python train.py --norm_eps=1e-06 --positions="learned" --attn_scale=0.102 --bias="all" --tie_embeddings=false --init_std_up=0.0203 --init_std_down=0.00414 --lr_head=0.00435 --decay_shape="linear" --final_lr_fraction=0.0 --batch_tokens=131072 --dataset="wikipedia_en"
Each number is 500 + 50 x the weight over its row's rms, rounded and kept within 0 to 999. Layers, rows and columns count from 0. Numbers have three digits each. The size before them is the row's rms in percent of the matrix's.

# up: layer 8 MLP up, 4608x768, rms 0.0541, rows 1815-1850, columns 384-575
# down: layer 8 MLP down (transposed), 4608x768, rms 0.023, rows 1815-1850, columns 384-575
up1815 109:507551452507554415511511546508482585579480432490506585535624476463484611531471522452539576546594549582519456478492518480493475487453516458412388475527484498477503550516464569445441476441510552585457516466523507484497469463475471621480569528533537432474425492492550509499455470491424475531549461556524495561459381457545397488498514456565390510405474478497482498501495497497645468513583492630465582520429575520450491510449509541480528453547449493528473574453515480441577550382542507512511476530532504557567469421536528563446561580433530497408497561525505571500540501488457537515
down1815 104:561481470539523478449446493397532482509491555499587514589502519499542496544460575580489551517525549522522387546490423488435580555531529622433410669372449489514507531458501610506482452571379475492562448506571491613475481508529535458536571563510646517453416572560474502370581448428436518618520451468507545531419472371466529608499503470456478509438350461525463524422486575483427483578488546325467528526478477456513566565500487472521502522537514547512578515553511491495486506552461471518433553487420430453513446535417487555502522530520479551446460562469489496562478409523457417575
up1816 099:420508525546474491537449496434561584507601535602514489524590592502437534417557578458543431582503459578573434538525513480572505480547500526467532457505541491479582494489499497470449499470444465529527413497512504349411577418461467493440501535506626596590500560468438469492532433524435461408482504437563402522483543536379558521516522450479479440454507559616570409417453456430496490539529502451430559471552501521427510497535484402534503504480447464533446477393455448480641554520453444596570435525447461529545529534511483514495454455495425500501563607563486423554591523410485441518
down1816 102:590645530463507545382596463522479399498462541442524588422517565498418410582465536443503603505494506487488561563463491505458526486476509536573472476543574522584569519542472604465460555539538413485485560496439383485447369444519526506589572524496605445488485550504573510457461559520460511481405469433607533471489518591453497421542518527479453496532529399496563497514554549429438533503584448463507467482429456548538537509585500512500536455501498500526543435581500496619476606521464606494459453482511515519466508530432628477525402536521424537585571446501498605582372526503486528485
up1817 097:530458482536611485492591505466523506559481447417442481570510463439464493508566598513553493516472557549503548435507605398502549488514463482550432484444463498493535506482470486433593559505543505416485460515479457470478432450430485540416422510495509478604515513554500523550484548535502422525548548521515597484496559417519473513446485514522469474486560518450462471504526542496407463426580502552565588470588534521521518509541544475530517628442483430476523426557539471539482497444519496534436457543584498437509578486505602415451588525442570403480570490443410464494439486473499517584
down1817 093:487490519490584547539431494436443496487472635457533458527475488518495464529560533506475510518476470487531557455409518500486459518575543569449464488605522445513468484526478618504396480477542432524501398483556469472590521492577461545592546559491535503432535486462489491495489419560552527477557463520550463449486513491493486375492441604575453439508492599496459533496520472550488657554447539475523497508515522498543519459509509464562554442507448470616521586424520491528433659482483458433525479547489437566451482496644454539557493492547485576460523467375550529479486524584397447412
up1818 094:496502491564433537512496459439508481455553456614448447655541473416540581436495524546589471597393435541571529423505567581495515425495497588529464558554543518450541526469472483431560567517535450581529402471521464481517457529444525622434620490549498439439550474554507517484532521516516462477491565437520444500552498443519496378569377477512453474424566508459490496491455483521551583514465520527551554413492479419540537495459460501499486531568551544501557560432493509503440572452435493508572603626459540463564516509581493433539553518482558535481587485514521492574540414356599510468
down1818 098:492477472554572502530528503499456551625377416554465500549565449492478506565539526432350509439470505499419485562537585525479544567491378459499491452491515587474480492486482576502520540535469533522446483504479407451506524438486344493519489542532499460548532439541515520503580464490529538469558573530433401552491443498527460485489461464355443490456467537486523554505588506499452562562548520413533568529502528580508553501513448564489374545507415564426558497458465490519521523441513477574589444462410443513557513506505495480569478433473535492601570420480494509526543548554614520559
up1819 100:448466481552505625583489447587441497473540544472559537485520516484534544536529486511478578583588565499518440466515427495431582541416508564496535447529459467501504601494471449561499503593566415547490529473494581381517494520538537507535538582486603585472451408538531546448479533446496441538515436468512527470553516487480482465582463579439577513461444514468382451509538507370494433460503618482472537464534500495530529418532423472485562457543475423503487518494506508457387498503496493574554568566438422593502520476490413485476394426538560477427513475509621488447468573507411500498
down1819 097:434465506496593480484593518419545477589470532435436498549509485454521546452514523521480454550469563454548508535530516415420529529498473558553446542485461472456569620495498492549486523504539528428583428508466429424521559569544585547589516521529533564456522448517505404544482499440379503529522509525537598445495418554528554568456549514480468478554474545548527507459607498509470514423511557431474478522400506555455431560553477492419458495504517500483516503581441399639557500437545423467509431472478510459565602524433522555602570474475525423511536523515524545486469541414487472512
up1820 100:514451526562411493438408513551545529520451485636549429488503433577552573474491503515572551449487406514508571426487543481404554430467570558506476497553433522503468463449492625517543438611537467498478472430530588539495569475548617497478455521548483479504512388507471486486464500561505479518468528465459546510516543476542477479532492461470485599447563475488487483530538533511460595469505578409459507521421530539468471540498548565518627451417434531586517380427484440558473541510518514458378539480566589510583471532443472526445628534494512402494463517402533450520467458496567466527
down1820 099:548495467515508447474380524533599480513469527407524383477465437516596494470556589461501413540507508476541503497587455488475587519469510489388520560470492489486502449470488586564383443474610504408440523435463531548494491522544465461479525481621539603500491571513496481418463516458408411458577518544511535594455468476505456418431470516470520514551524441468507557476481497529494500480524547490535418497507512538470565439481452525550554540446530503525451491490384469467567544444539488525541542433470507475474375455523410467531499450447503514523590476577518500468521558416550516459
up1821 097:500535440541571506576507560517579569416467558453475429521438513487533579593486465444563508615515491506517485407479517511518508529498515414489514401457481553481509584521440430483489430426561442523458539441494445488504525518474600508513549458555574451570400392522503488537419453412474573532494404499481492416481590514530506460506611447522535458479545398381421501457439477438428526498536634548425551526526494505574447435507489460496509510579546502463496467588607566495436495482495433394550449508483383470522574473608536522429516424483496487520486586445457496569415459382484484514
down1821 097:431532564540551513554477422556557524472537465552437556441493536474366550486487578563501564464530546381485572520539453535555520494425385547519526546563543596448425508570531541562452524497574541407445491621444541452496478463545458562494501478516538380443491463412580487548556487494515487417478549556448502549486488551521533475473473502574569519407445542532511537490505592527522515478572486495577468559511497481501483444559501465500452555495501432532452576583519520517412540504560502532506506489475464460437669478513451447500488528432448481584517467495402514439491473518590579569
up1822 101:440511454583465507507521531513567538522524484480457455552502511606515530522568557487491498496512427466541457493555497490483443571483547575474523463495516599512527542545384513521552508511417499470456482501542532510512488460454520579603475446447581505463549574506516566449391490483500442453522501545537477559519514518497466445341419521477481519531537527593476477515551562492450433485465526544487532527445527534456434436420519506482500376462486484504488531412561424576444572498481463510443517568392477510538508540466403427550590484518493472444532549535455481573478431432515482540
down1822 100:528541531453489500438468502426539381424470581505520417515535494524511455561551496602510534497546477504553457512465503410511370422567446418542472517532484508466512505522551491470454447478544496461476429515459419579501427498545533504526454542495492532506504424479448455453561566472440560455476563509453453389498425413539508462600486517525490479470456540488531494437482572610535515469565491524571404501487584524530400481458529437512417532440624522451522412487514510520514595495501520399501434475480495582489484474485528523553463443585489525403528570470501531505408561553470447491
up1823 101:545568501569493452520451547463565515454448495465436503500431450426541515461499496547591502463529569476479519498454477619443411587422516527553533497432450432412490449553548527531544524462527447572440540564509470452553529433408488472474504560500388478501566450438461496515486491561395567507484508523554473471546564567530545456593390422494420393480531526526510508480540463469445524520519533506439531523450501529513546401517519476451463396449459599358497612520477465453589493530478462460582518498491507432420399543488447527561499491497525560399522583469492505493530446503509509525
down1823 102:466510515406532505573489455504554519576424509504587439490487488507453454529522501580465526523585548472520471526548594481462430452438625491485473546514533501461506528515441504442626529406529570465532553516629442476479488501502452453486490546500483434415525518551567568478458448428565552425509471490482525513603455540403476542493445563469561441436520484464491495483433525521573484480639463482585575391571549477435559551544532473446498441507483490557552481476486461452525506423427485606479485505492446491612566569497529444394512584449517389461462523497435546473370546390494519486
up1824 104:472542483551508603503549543418411424534481506562504484599486450454493471497513485496633495467623567546642583618575452541486543478514435457580421449507480529405512440476493512527536528535542523468544463540474474495491475493417557434492513582565416495463432543459462494436482437473538494587556479549523560533512425516423544619537485419479369563523510459494473526533482534596523456451484554505496470654466377422441498433402534464566524364457474604398524478435507448544490488433531505598535566491452483440434552500530523527466514453495494487512467646502527489505553467440624425637
down1824 099:431515482487538520453470463481450484566503453467530475343554521553443510501469498473436474439493475353453449534512467583572505431421532530582447530510533497437493536490543404579502474498554408527555568509507519471476527448543523533486496598547438527441543437448458456494517428474486580552479469515490506525573559483497533517476499543497447402513538528471479536470536513472379511440574534551492457476489473549555547574564461589463541535516555405596545470525484485434479541472465498489532521446491490451526458472517538528519544572540503449481446430534495475444460413382514562581
up1825 099:523458465525448435526442495496452442528547551484521535530497485467500453524460548507599437465417450520565533493496544563507477472434544539518498491480502496478424489543476507503514529546579476511513503528467466551624456526471501506582463522456501465427437430506538479512548446629458421487546508503453436399463550473477486536489424624424509502459486508463513577589561562363483506459455471576492480533521500502411543526438501484590486476464543550417466517562532485475501512551458485584457432545573492410502482597565460567528519516516585431580434575466526490438497417502550502531
down1825 100:502444385501599426431470454521473451462550352555552459543478571484616472558467369476457508511514512518455583516496461426492448506423490477517566499462477458473459569519541471505533537489534557469418503406481462460568505482485473491525499579515430442511467429529506405576579472448548530508511493445510530493582535593512527521361460492531497549449446513545582507474449467494538506446451475504505523472582469500580540454613408575549510467500460510486475479482470483431521448575604549481492510473485538545515481501465526488552569413469483524575507405475490572592577489550548495398
up1826 101:531443540503538527616529534468511505528422527551453492533478386516496498553544532499587486460509490438517526555490517508485592454439387400509402425529438581535381470516541401399489488489546478332593554489455511389479544417568445487484446549527465471455543486522494470419494514610501526444481517479515505465443546574518486415516537480522409466523509588517534482590534479554512498489485495521511565478515470531540466475556435547447558488525553426484465547531531418476399450448561535517466455508504539606579510522548501466536478488443425451500532389438546507474478560456499489557
down1826 103:508465475516536353487501461514370473546522445557426512590529581446482479562499523501471406456380542550525429455477491533529634560490513526492464515456428463498431510431538495577549563488442552485477511483475447529558482509481480388518428446461555447421493583513558491451457488447484424442512427459456537503560441533477451546551527522336585533416474527454519482603499630486519436508509479506479505444436539506478521432502474492405471551559619506489520587510533493494530486488499425509479556511493559452441478561440500472437480488460474476521448479497515540480503484501432483500
up1827 101:543545527538521553552513420549555497499521491553476546488587494432470579469503548527647626491485479577507494501444418501537482510553556520499434433477497448494508513442502494462548559472458436505507502474411455486623504476464493525546464516457476471492427517580431516506489475411484479470521371545590567522532519502462511586474453555461601468460643554566533500509527418508584492491493457549529509578548523422429512529537562548497528431524477437544388473472522483493442541576513532493520451419524575537591431497526546468578516530555481464505514569463599386539487502398567491530
down1827 105:499481485464557517361437492442419405618368444456561516544553511557481486505491454579507562442481485502533541502538426623482514484501455475451477508527514624504533584437481436478531527432424554530544493508450517476547521450573514377540494527480536435470531528542508471525516406485516484499475488508400489479517603463469494438438379541615559495492492523555491525530441550486564464526499517445492470593446561504423379518486479522480549468534505420577490483558420570416555579377445537452500546568445591474534566388421499611533486499470492499549592427650426455497507482534470440511
up1828 098:528566424473478492425568464484536522447457507483441484477399479526521538602548493511498568546521458530458551548550508416482557559515333516517485622462493425525560499523543445546532532593520511460493574548448469451404448457448531519506451533505438495496513467488507495399513441543511487493476514572405519477466535480493515410433467421551517520490465494544505483536399491474470542616467435564437459556386498521432513520500566386446415455517443503505471510603492523497513529524447567486508502470371564450487502457488467486397551542402586461537415490463514523445519534459513515466
down1828 103:433567539421533481518502489486513499581563414537416556390519446571498492550458446499420493496509560459579471558485412482565517535486495418527522462495487559514505472480605449445467467511495514490389495534488496502535438556537484501531541430478499513496456475597541549542502492467557448480509489464472488541498435463465491424479490549469474451518555443521418479487566473529457416445593533472457506420365451469598573522515385495555524528483464531435517415549465437533496427575386484468526463532457512527446550483567393497502639479458543560538415438487503594530506564532483509532
up1829 105:499486421522439483496452471517590458605450533542562537599511588557514503531456514569499435500552507486492452467513432544489506496500505444457483488617462552529625443477485367514513421490449469496531579517460508513484553538479516461541545546486474521437496531526487498540538503404470444496513442478424540478540512477489544417441445477440481461556432465500514520439475581416373566554536481439530533452494555418522476495482467576457528405476488556439493495476548454509497416498475522601476541544493533431562451413487463492487438502465520480479519602419452467489557547477527499538
down1829 100:485544523607506450429393553520490500582540541466481539438526447519512507511434459560538529501484516497500518434586556544563459540516475491442481527501554605475505512585501475451597574574460380430519448476518465495498533553526662488400460445522514563482518524503437520457459472497500467513491442460441551484589573527441613463522460546457485475413522525518501498456599446474501488561407526532453503477515505534520447463550484484457512574516479483535377496507468520555454511520546493518480386470536479551538415559405483604604546508428539501439449480480523525538476520508488513553
up1830 098:557417503566481468526482431455608513553561470450446480549477461462437526440406541514561506568421505540496493429480475514505409502567712523454584579561421535450503535489446497485535537464470516500507528529562504453588418518497541582479482512517453397430470549515592513487509536492468500484467523569522412542531465461494563495470606500524520529488545504560473431440486559524527572474526539551503522484453530535521436431486545545461449491504473741545518446558464559492504516469476448478433432393583528440542457546494566542522480575523470450489509508454589534418543485518497550458
down1830 094:510494544508489443502541624493409467465444517414545461550461483598561620440599466571497457448473426430489458418510510454506596475423427468473434506504463455549528501531562445518437516477517454522512452501513528504418412435502546508605483515453529490511567483553482476507470521600481495457485514492535539544447461462532540520600504481494588515475531530509516541432517496439480448468433448445505467498535421503471483528454550454614433530508528419350431404480499459575465443542452534486485551559483503486487495597507536492454506511438485485541504517474466428564503504532451491438
up1831 103:463502482466532537450495490523475505524476403490526494395540436489593482476514512618521582534452513482493578615604552583482487501567526488473476531400502490400484593420420519535608542491498490510464495424525504508534487529541505539442566498574441498537465534384379559488490548498496559419560457405518403521518469533519576507462533537568459465485549427494462531462435490591521500446399502540558517497399523465480511555524472469499525521364542560420457536459508522569515410432440596396550437522507472548489452588445506499497396498482481581467377488508440499557558471466498513593
down1831 096:564559449523456472543526481480453464463445582465444466472486471450481535485497510481540509474492468558387466472487475381505491461470558478488501504420488543525444449488529502389616510501563551490498493536489407479519476558551507474517514571455505538493509459504492480405504519465535568535464422494438508484547492543520515468540503518404474562511431440472540527461480524490456501597559507341433497501472463458500430568507505484536441542497514477537425563447592455432568573511513423459537565525480479486569499396577464460531578481461373553534550425452582611390537451487518459479
up1832 099:489430483393568471484530533430473514551514531522431545461512491482460446477555514427540542431495521502558503467494463502478457509429506444443475527519514619519498496510527561418508481487538577520543594511538539484443550370538522584537470428507441499456494518496512449589574518441585624494363598547437473523505649533485486450514604526498516533439539414556531472523479445521424464397451464484557462472540528551566477524551518572586523459475367477449434500437561452415560496517517416571535531500484489479459573457521448445483460566468524453488499519409511447497521534402538490459
down1832 098:469676499506422447475407448486502469492382591474530461448481512527625416425541490527548439548458468588461403471555490524377409546442523530417397463412614398422449439533508594476441446471498473414486398592514439522504524520534537508543462445501508445525565462468584467345530533476389545518487584474494487446512477531504605550573436549524515494515480514413538525504564521481506483589579470558517399444502438491443445501438494539494549564528474531521507449548600504490476578435587534501502513587537496569438502517434435526485606437574449520496580554577553525523523405567524479475
up1833 102:556531441393465446504472517417401487507474457461533431474460498515518474510461519459459468545443435543537529408548529461416493581481502488474477532493585465534498500495431526495517462440543495533527529524517548454482554550458482610499417490439540502474483479485384542495557580534434507530528523430473513596473462462495439612546488460454549416470474394378440448479535439373505488537493591491584527563460498494512460456552450452475527460455562420531446473491483560610555493436530615533555549489600463462455560392500556540603346546586490556398484472449429583554561509530468566421
down1833 097:578445438481483475479521460538509512491536502521577461458528495520460533539464482545460525585478471562483497516522584599495478456451496506451526512544486529491499473451628461484541571604484479566570554490527602514465450466484509459425465584495437541441532541520562377486492460453525467499441531443527545454402485537416587516487567454468469567521407503426526508440483533511549487391471551527444477547497430393451335624521486497500485452471577452475526440438450502500451422499495409470492496443575486406515520544499388562496469498539489550612525493466513477587528465517470477534
up1834 099:489318492458429516530484557503491484420568501489504588511548512468489469515518565473463563495449490486386472506522507508450413542387479487447545497600527490478412443507484483514487578479540519538546509429440445472482463471499446559466488490579500548522473452462534537541457485492547552489445491417557523616566534451538533468617495489433509434500560443495441486476443536633585511490546560447459456606518371515497492498425552474418504453455544482604473468545518533424542522562428634441581409482449552557554416498557427475490503517420518516445523435494475543589544428547493482483
down1834 091:508472546416502476492477491440563510536499498418489462559538549557508426480444494454506456530523438458509534511510501523439504540579536550452462416488459473553571485498534495454327554441619487485467550537591510467525588491537461521449514472579444461464531493518541538533518463519526481451494613545509445432496462611473580525475474512499473487480467537489500576549520531416493532444455474512491551414552537526519484532450486630395623464558517561394400494459575561497479517498550485464531463508491455498434594478473547564450440499580505508456479493502566446489515536476434514412
up1835 105:422456522498485520476464456514450543503538401504494516455511515524494472576519526436489508540575543459478510451452554480525525547466547488531549496477505564518489530495487443469486497534451590443478437565466546497429457552508576410558534479606461467467561591468520423598555485481478417405465453427531568555530525484557536546458505513428620376463429518496457565496473466440485590445485519454425541503577606509490433538493520494540528454489546525457552492371584470590538527514524544541535639500543485517528504551590484432480537453557528498525524446538540494509513505467512464544
down1835 097:478511484397492546499668526453574497433510516523499459480437496478611457474511533458424488490473455428562533501445440526452487538591533561458570535463485526534549430516492373411512455508573518470493484489505521558549474509412471521531492482558568545484441481556548496540441528489437525474519626540539364612538475572494523500429464520592540514437433416437556642586504455605484549559549560458416482517590534450472542505473518543466547560493549443508444486535517466556623461495487467479577483463616489426448443513477477381468499524393395430525504486520549485498530462458545546553
up1836 098:501443512585517473455461539573561427450456537510535481466517535528496528503475503484456453414494462582568489495523506512455577527456534540446576511478459452478529489608462505529503556445449479480530544427439424526500584395437445476483536511486441497532573500503449502522561468493442517594574557480539507452469505510410539505528536524523491548477566493520527511528347513536525543418523545585531451494477453391442493514513498542490527506476423554486494544522485482479595501485456484520633521520459456523417500532522451492568501513554543436495468521428529488419573460480555521533
down1836 102:509537510539517522563577566591487571472517430476488470524470450518497460468414498526502572487409526583450436503548492472447469465553487492518554486470484435526503574414561502509449463542516417523434474473620542461511550495491471501522504491451451495533502475496522469437521447503500480430480602572451465609562511549505489520509486431465503571491617471414516497516558519432552568593535516540462419499476521594500509531493482461470553437599532556551590520476461475444501519466464435501503506489536509497491391479488543495506509481575598585521512463525552525525512489458510598527
up1837 102:400529424500562480543467420476471512532520485497494544562486432472575578424484533453520491534607518508546523615600534548592474523542539495505549506487482472450491562513537576528512441517512535521481450426475526457510577554485466510483544489483419562454561454533464549539488553468484519542461440578451539477461490461505551488513466545426500517581561460502503437531513463470589484572498473475412493498409430495552511516517420514511491456509339570462514581449467526378528495492520521510506510555520446412396556528463501434605444502564519537522511521469531515511498555593512628420
down1837 103:439474585425506588603566561542565576490601507416511573492524532467473417457503506458455465516532554584528523556391482471473527484572509573595477462422434478495519447496478508526513439592525494509650542473452489486505411413481543457487320444421476479609445526483541551531544510565404506485455534439504364495493455541463553514490551440531445534499472486543439548470502521500467490551566450524598452458451508493493481498476459538548457534470457474522496504524453503598525443559548484408528514481410507488486479526531516497476530495460528498595507557478542422495500409444559495527
up1838 098:504540544513503533453529563489501504374493559495430472553438577387489529393503546508444505521469428429536507553558552519520586492511582554581586466544533547508549436447430455460479528533520471573485393521572527493593513494550592447479502444530489516435521490541533474456607448506490504519475475497536489446518472534397451509513462510438426575392525517571501449559456495540436501700517555490475528503403486451499443543444523527455456524472461443478470474559355499499486451513344638575447443460478454429548479510570493557473484434588474442429554503446504492482522519416554527469
down1838 096:446482522506481509485411517592550582504465512454556480522540509500512518533473458563497618538515465561502528403479465491538452473462413481437477489478518479534506533454533558542538570544471463468566463427502460507458540489506415558468484439519445590486439547501574524484421557591523548526498500503428465311509464534506557465610516495587584435519452470508362553425526590419472460512515455582455452564485616474488473459432445511476470525476511510533568417428413471516491459493548527485514510581506596521481499427476464521482494548443478559507477538474494572428538485484363467505
up1839 099:559540446599435544514511507534534548450519429463508560457488462520503505578508512467459603475497476476612535470481483537572472508560445447530407524572474496505520472430437479425491506487505435568519486511453467501509481542461510503470566594548524536467500562504463473418484494503557507434614449497520467506548518548535533463499548508549542612463531480538426459575455515488482478530499465471434456517536460500590534519488510494538479472500559506378513426479458476476530545389498499604527620494470537546459423550435521433507524505386428442354536542541501558507468592525496451522
down1839 099:459459487459531454455590488580465405473558525528417627505518525544450540369518527470501484476586539491463535455495371500579493546482512568532462456522466500413542535534473472566505580419577478497548532483458587549483444580474511517583406510432518494418546450498501448491601504553546515502527563594552591497534494536481539516473542546551497498476511408469491437432447511553480555484452450426524514430503505513461379467579523481494592541427588443536394544515599450545383546456523464542634500593494559505468446509555470543501478564468486509571526478479474498501570450528465548479
up1840 098:512407567512489437412552467522490468468520417473450523525418426449401458519486531452464489442431503495428538518497571580505613508509421515565510454499444457464471524544454566493472552436534476477508479448520426467465489612488484546501509567476504501585546569546547521519473507533424504463492494598495473562481539559426530466493468440492481539463572501430472515549500616475455429469524533530492489578590454579651536536504627510548469466574490497479532518408461538470489476427522543462470590460481491512415486426529483543564530606523559492435522516396523541474509523384496553479
down1840 104:512491384606612439523560496570454508552455517479464375534575530453554474454553545542481517455497434579526496494546424478489443453474611527570397520461445413391538510440560487435558494506444532435421493538499587537483472514501526616452545478523515423558433584560432519598585526520475486531483490486417394535418453532519469466437531509432443500552510505573449441533417494542573520479567487455479545485520486563553521577460453450494547402477467567498498498458536462559534502555406424598507503429546500492514490544517452365496463481477433521504402547588568465541546591481426501543
up1841 105:491472466497429483382569427568506526559563488478509476487446511456546434516523503437496488528561519463477441610479522523480522568534425641505453491558583542475530497517521485473550542558459516549511522494577496486427474538443515506574451585427536546592501487521511439510417495492512463413526484473482540511497486500565557484467479456532519534495548549621458537534474481545398452551497474467391560545446501493415554553482514675543492586526379480570535433500443556456533530344442495489438570481550440449516494437503482531556482541497484605503389435510473512456468477504475489492
down1841 105:546439464576526532570474580555482467482487558457531452425457496526611462462436463455525519552494394468541487417515481550427484480507566487488574547565558494451511409488475447519547464518506475567480514476558446549554448556495530477454473431529484542494545497424482520612532511470491501389546532561502482524470570566611576462535527538508522500454531508485563501477459510551446527503493514424443511522515451489561451516543491524488556473657528468476450586513503549546425497513435535515476529477447484511454467500526463513593559463466505513349539501592455510494500500437352451564
up1842 097:479478457457501557444483529476589410447474416390474491416546372381513517539524454565504446562545506463509501461506487591543533465500540533417523522545439493578483423552529494530502503483456514595430537401515505465572509508429501476536495581470492581506533578434457473545512525494501479477417466538483401442510493509532557466535470492479492457588458565552377486497487522588490416472581598516510501523457484455547552482485439480491532516502477501473488568514459476496490436473547384416464456426370536463474378477523435520571494507524574578569593535478546427543494437530481490556
down1842 099:475531547529486443543492547527495498485458561497544459451483529483481498493495536576485591465494575535549571395508498388486530500499495481433436535443418432536524474518499499537488541475569527496442500485533536504503476476404533487478475458461572500519412465441485549455459519511498526479532464522546608538459531609577430438392429529464509459464491517457463596366527512541481447594486539458589566571524551500488463549474542561579520470540500514505493444479577518558507498554446497559460483418462477503462584483399484385570534418562426545648440495516551478524459551491423517499
up1843 098:482479470440393475572465536528574545526492468501526489459500552580534479493479501499459491466501501479452561667524421596449525549553450562382450423457469505501434526479535432433463505506571532497493551414488427470444483475493512581506446507421521448548494511505476513503420456541541529447525478582559625506569434598498486497449507510435516491491477462544596527551474472491506454471556467468435444367490514539463448476510480417597424471506577514541513436573494493398561504418481545563435489466482508479444487542626496425535584494500507503557522514512465526539559474402455529510
down1843 095:499502537556536488443582525540451499505523514501419595481487485532340477422404521528451435567464426634473462513477546479439522520477520492576544485551578474481586514507476497473422527465501421570533451623527531485454563605581539520457535466546432584509508459488507523516537511568583458463477502391509576482436583494502425518449497487563474563476595532445499514503424413491498471445484473442469500524530498544483530551499514585492539483456443481419489586513492546525515498533482543480422543538450493458541507459486426572570470471432463603537507419465463605522462456449515449510
up1844 099:435540476588465513511447421658500530477476516518433572433475512519517516383506499553434469537476468580522544494482535495443497512483498526521522441494455406505495498445544498484572447499529529420580465592513383385479619565555427483513556470427393334445557622473481535462540549468537460462497508475544411490434428586447609540528503436508534511454543488528488459422425547582515470471462555557471539493531516477584486514461479475566539539514498471479583514447537504501551497545435471523507446422500520446521486523554516555382429455498387604534554495538576523540511441504571454527
down1844 102:551565529458597453489568590617520403505550515579424495399474470488452485420432528483500433551550445473450492461434449449499472468562523444508539461464449434498484466545478540591563400464546489494389533496484493503460443472467498576438528430466501580389448511555498470504545484458580452500534502466525496522462471538543572439451565561471405513512529467491419500395531443603482444409436423427520507574477598478490479517559522473602532512504523454509538579511509548513392549458485616429616555463531459574497550489516581494532540516473483420450479463525478533490515573521462522486
up1845 102:412432422513484458540453531415449464535497523450504444438548474532518505440544524481441472555570415544434530488558520433435416470497481488455529451513518505506561502549540483488528402481490580433540389405409578552423524567568511541585507591526461452461466451507531518521415485452451527404444561511463508520513572502545559490430338419384474457468579489474512597487425372557468603535471501481429521563449470616449468646398426480532505514503578464502484481451527550567495491522490457454515507509440454470558440506511513499493507492516535520511508504594516439486492469505459484569
down1845 097:459478472460476510503543526521536497478466442522505536449374523481563538514476416607556434518572391471523394502435474506556501551571490408476522557461475498565489536599478503513447512629579463510505556443529513496601493476403554462591490494497556523538499572504566494500565472527537618570474456508503546535466448640458452555518468548547397559535470500517508388471444442492544516452453441492477583453419560504429526447519529483534469364531500511411527447512555506437486411454489371521533495472481520447489512569537451584478448511433496527522494571524451506551527446453494522497
up1846 103:540555463480493461417512466566437434465597576520497499512550466539499441609532397512463495474420540541475492353501516483475557473456532437559514525495552520443473474556406534458562482430533388472590470457414514535590482420435489508545409443511425496459470554588442493472546500524487455505415502512455468513568491530482546390415473553524663440457445409495583560430462554485439594416428561466435558518449463486472461529576593553482552441496409499478530506567466494410460446524472463508442485525430506469439574525549454523473479461504574471475489600516607480574493454504407528527
down1846 098:529445446532521525521567527516490507573489463643580501487470575524498492440446491511455512502543578502470448524534573535571507489502532525480451503505519456413600541514460454476558463579505506512453499601580425525462452486475487409524502519519460463457492515468502505564447456409552512402587524533392485526522431509451475525539504520449458588530458494375488542533522476480506501512664464361553513557542541473441426469465514464584422545490513528579511469517427456413531452431436526483595486500499494517562538442444460522457442485506568465505524463469523473494478515494539480510
up1847 099:467498536475467517533574442506455560351526443503427534524496398468539482400471683481508444498512476432562468510562512420490499499475540482499486560545456487492457518451554588471585497464442510478526375591536458521402540413582536426493526540432492522532471542530493501518457454452450545578491575422364426619510458452437478455435476540474499495494566381553496524476470509410482531529539500478486498536522495620432566659509544553560424580537445436516540517386411395412561472521519381557466505437551499525530550510478517438546532513556543501492429511532498569517570537488488483536
down1847 098:493523435403504475476646529516482568544430584520504437513520466457426517490527457499516493419405530525435519463515562552468516491451486525475492530498432506438487536513520424578530493452622492504569516512504407414593503537447514486613422490469523416562582409514499511555441430472529494482540425478539505530600529529483466459555593528543605500505540521463518472520507468463606510419524549527529533475474505458451471551464524462449477587538506501537502470489456462459537588585503430559526539501465490399536451505403447524448537658476458550444573500586491463477487572550503515516
up1848 101:548531468583603407500524471454532423471512432463350588556525498458537509567477570411549550457538525486526517462436543538477486465558525551576473548413492483482504491496380442459503511541594427459590482497511442473536476596485507518518489522475527548532505505529536447507449490441429499463438452563475449498480570630444541516508542489481449442474492589505508541501548453557451509573437516470368449495468509446455470433395494536379582515443450520480569567454432415445496470518536480533496513538495445540516505541513516477486510482498470467603560470528519454436462546452545567492
down1848 101:447528535516336499541446513550476518474544530547537529524458470522528505537536589545392487519464457538509540443577426399549512517400374505570543391531398440430503534520479602468516567490411499549538525458539458451588494491482563486491533525509445485521462542461381572473537452606476587525515499446427491527570474464523528498356444424500550411592438483462458455469537500479484452483526454475500417576570515594487498408508448475594475449589496536567473536502473615453516586495483484558580501480534511584486472486528530549581462474448534512480432503526563456501484569436478577566
up1849 096:540569443491548580493595502394461449495468492471576517500486532539420522434544508482450553598488538621459443591462501559529429499483484465484461530572491574457514500489478512491482445393555519412489502486571540464580515563473572467504407443473472514518513584443559536472505471557432404519482443525507509413569517460397567542449520437583539450542404562587386480377511558494486452462569618518516504442496509545521511522489519524494483552427428507476530473569396606510619506519487501546515467533494476540474505547630434575536546529536575436465584551499459499492499544466443432564
down1849 096:475412466456392500455505445409411510497493562434513522480445602519401513468519497539469529464435516539477529573455475524524494563459488444529491390429466477472493459498444492516508534497529528521456448474517536470446481592489573528450524445474488628515472502518467459483564528422562466580504436451581588570492450556548570530429529447531518595538419474503433523551577445537522511432468465488490527547468463502548594487517544522532469478564553509511495541376460479467523511592359515522486435510465473452544535507484523478588491539483410543473457454559496527441469403520549491524
up1850 099:495519577462457562498488534538549502516518504445462511498470480450500491563423498449462524497429551571468486428414413534459463478405598457510500491459436544532541598481436517514540504460605538459570502511467404496478525399535475544521435449549536495549608559490429556486510333484490533447418591575469514601489455560482514473519533513524424451573471552492405530436483516583494460505550482439512617566558467557453475462498421505538536473484531461527464497450517471437497494503635526492491493584502538496448479482602496477506509554583500590563483483460480477616477570567480408553
down1850 100:493450448555488522468555448530565562591484442536499642461571385438580527484594446523493581413526368533445485544527518536561534483503402501427516512546517508458426586471496514478533583492497420580522513455525485545511522574607499556448476492511419557533523479433489439458526508560452447481561484524565515497581472484558521577546538504475570510473468478415532505515447428427556474414550466525511413464536541500572491453485560516535450513561447505507428467565546534561446443496450461495548444435516428511476481468530513506501521419515517473527476530508522566380548471482502546574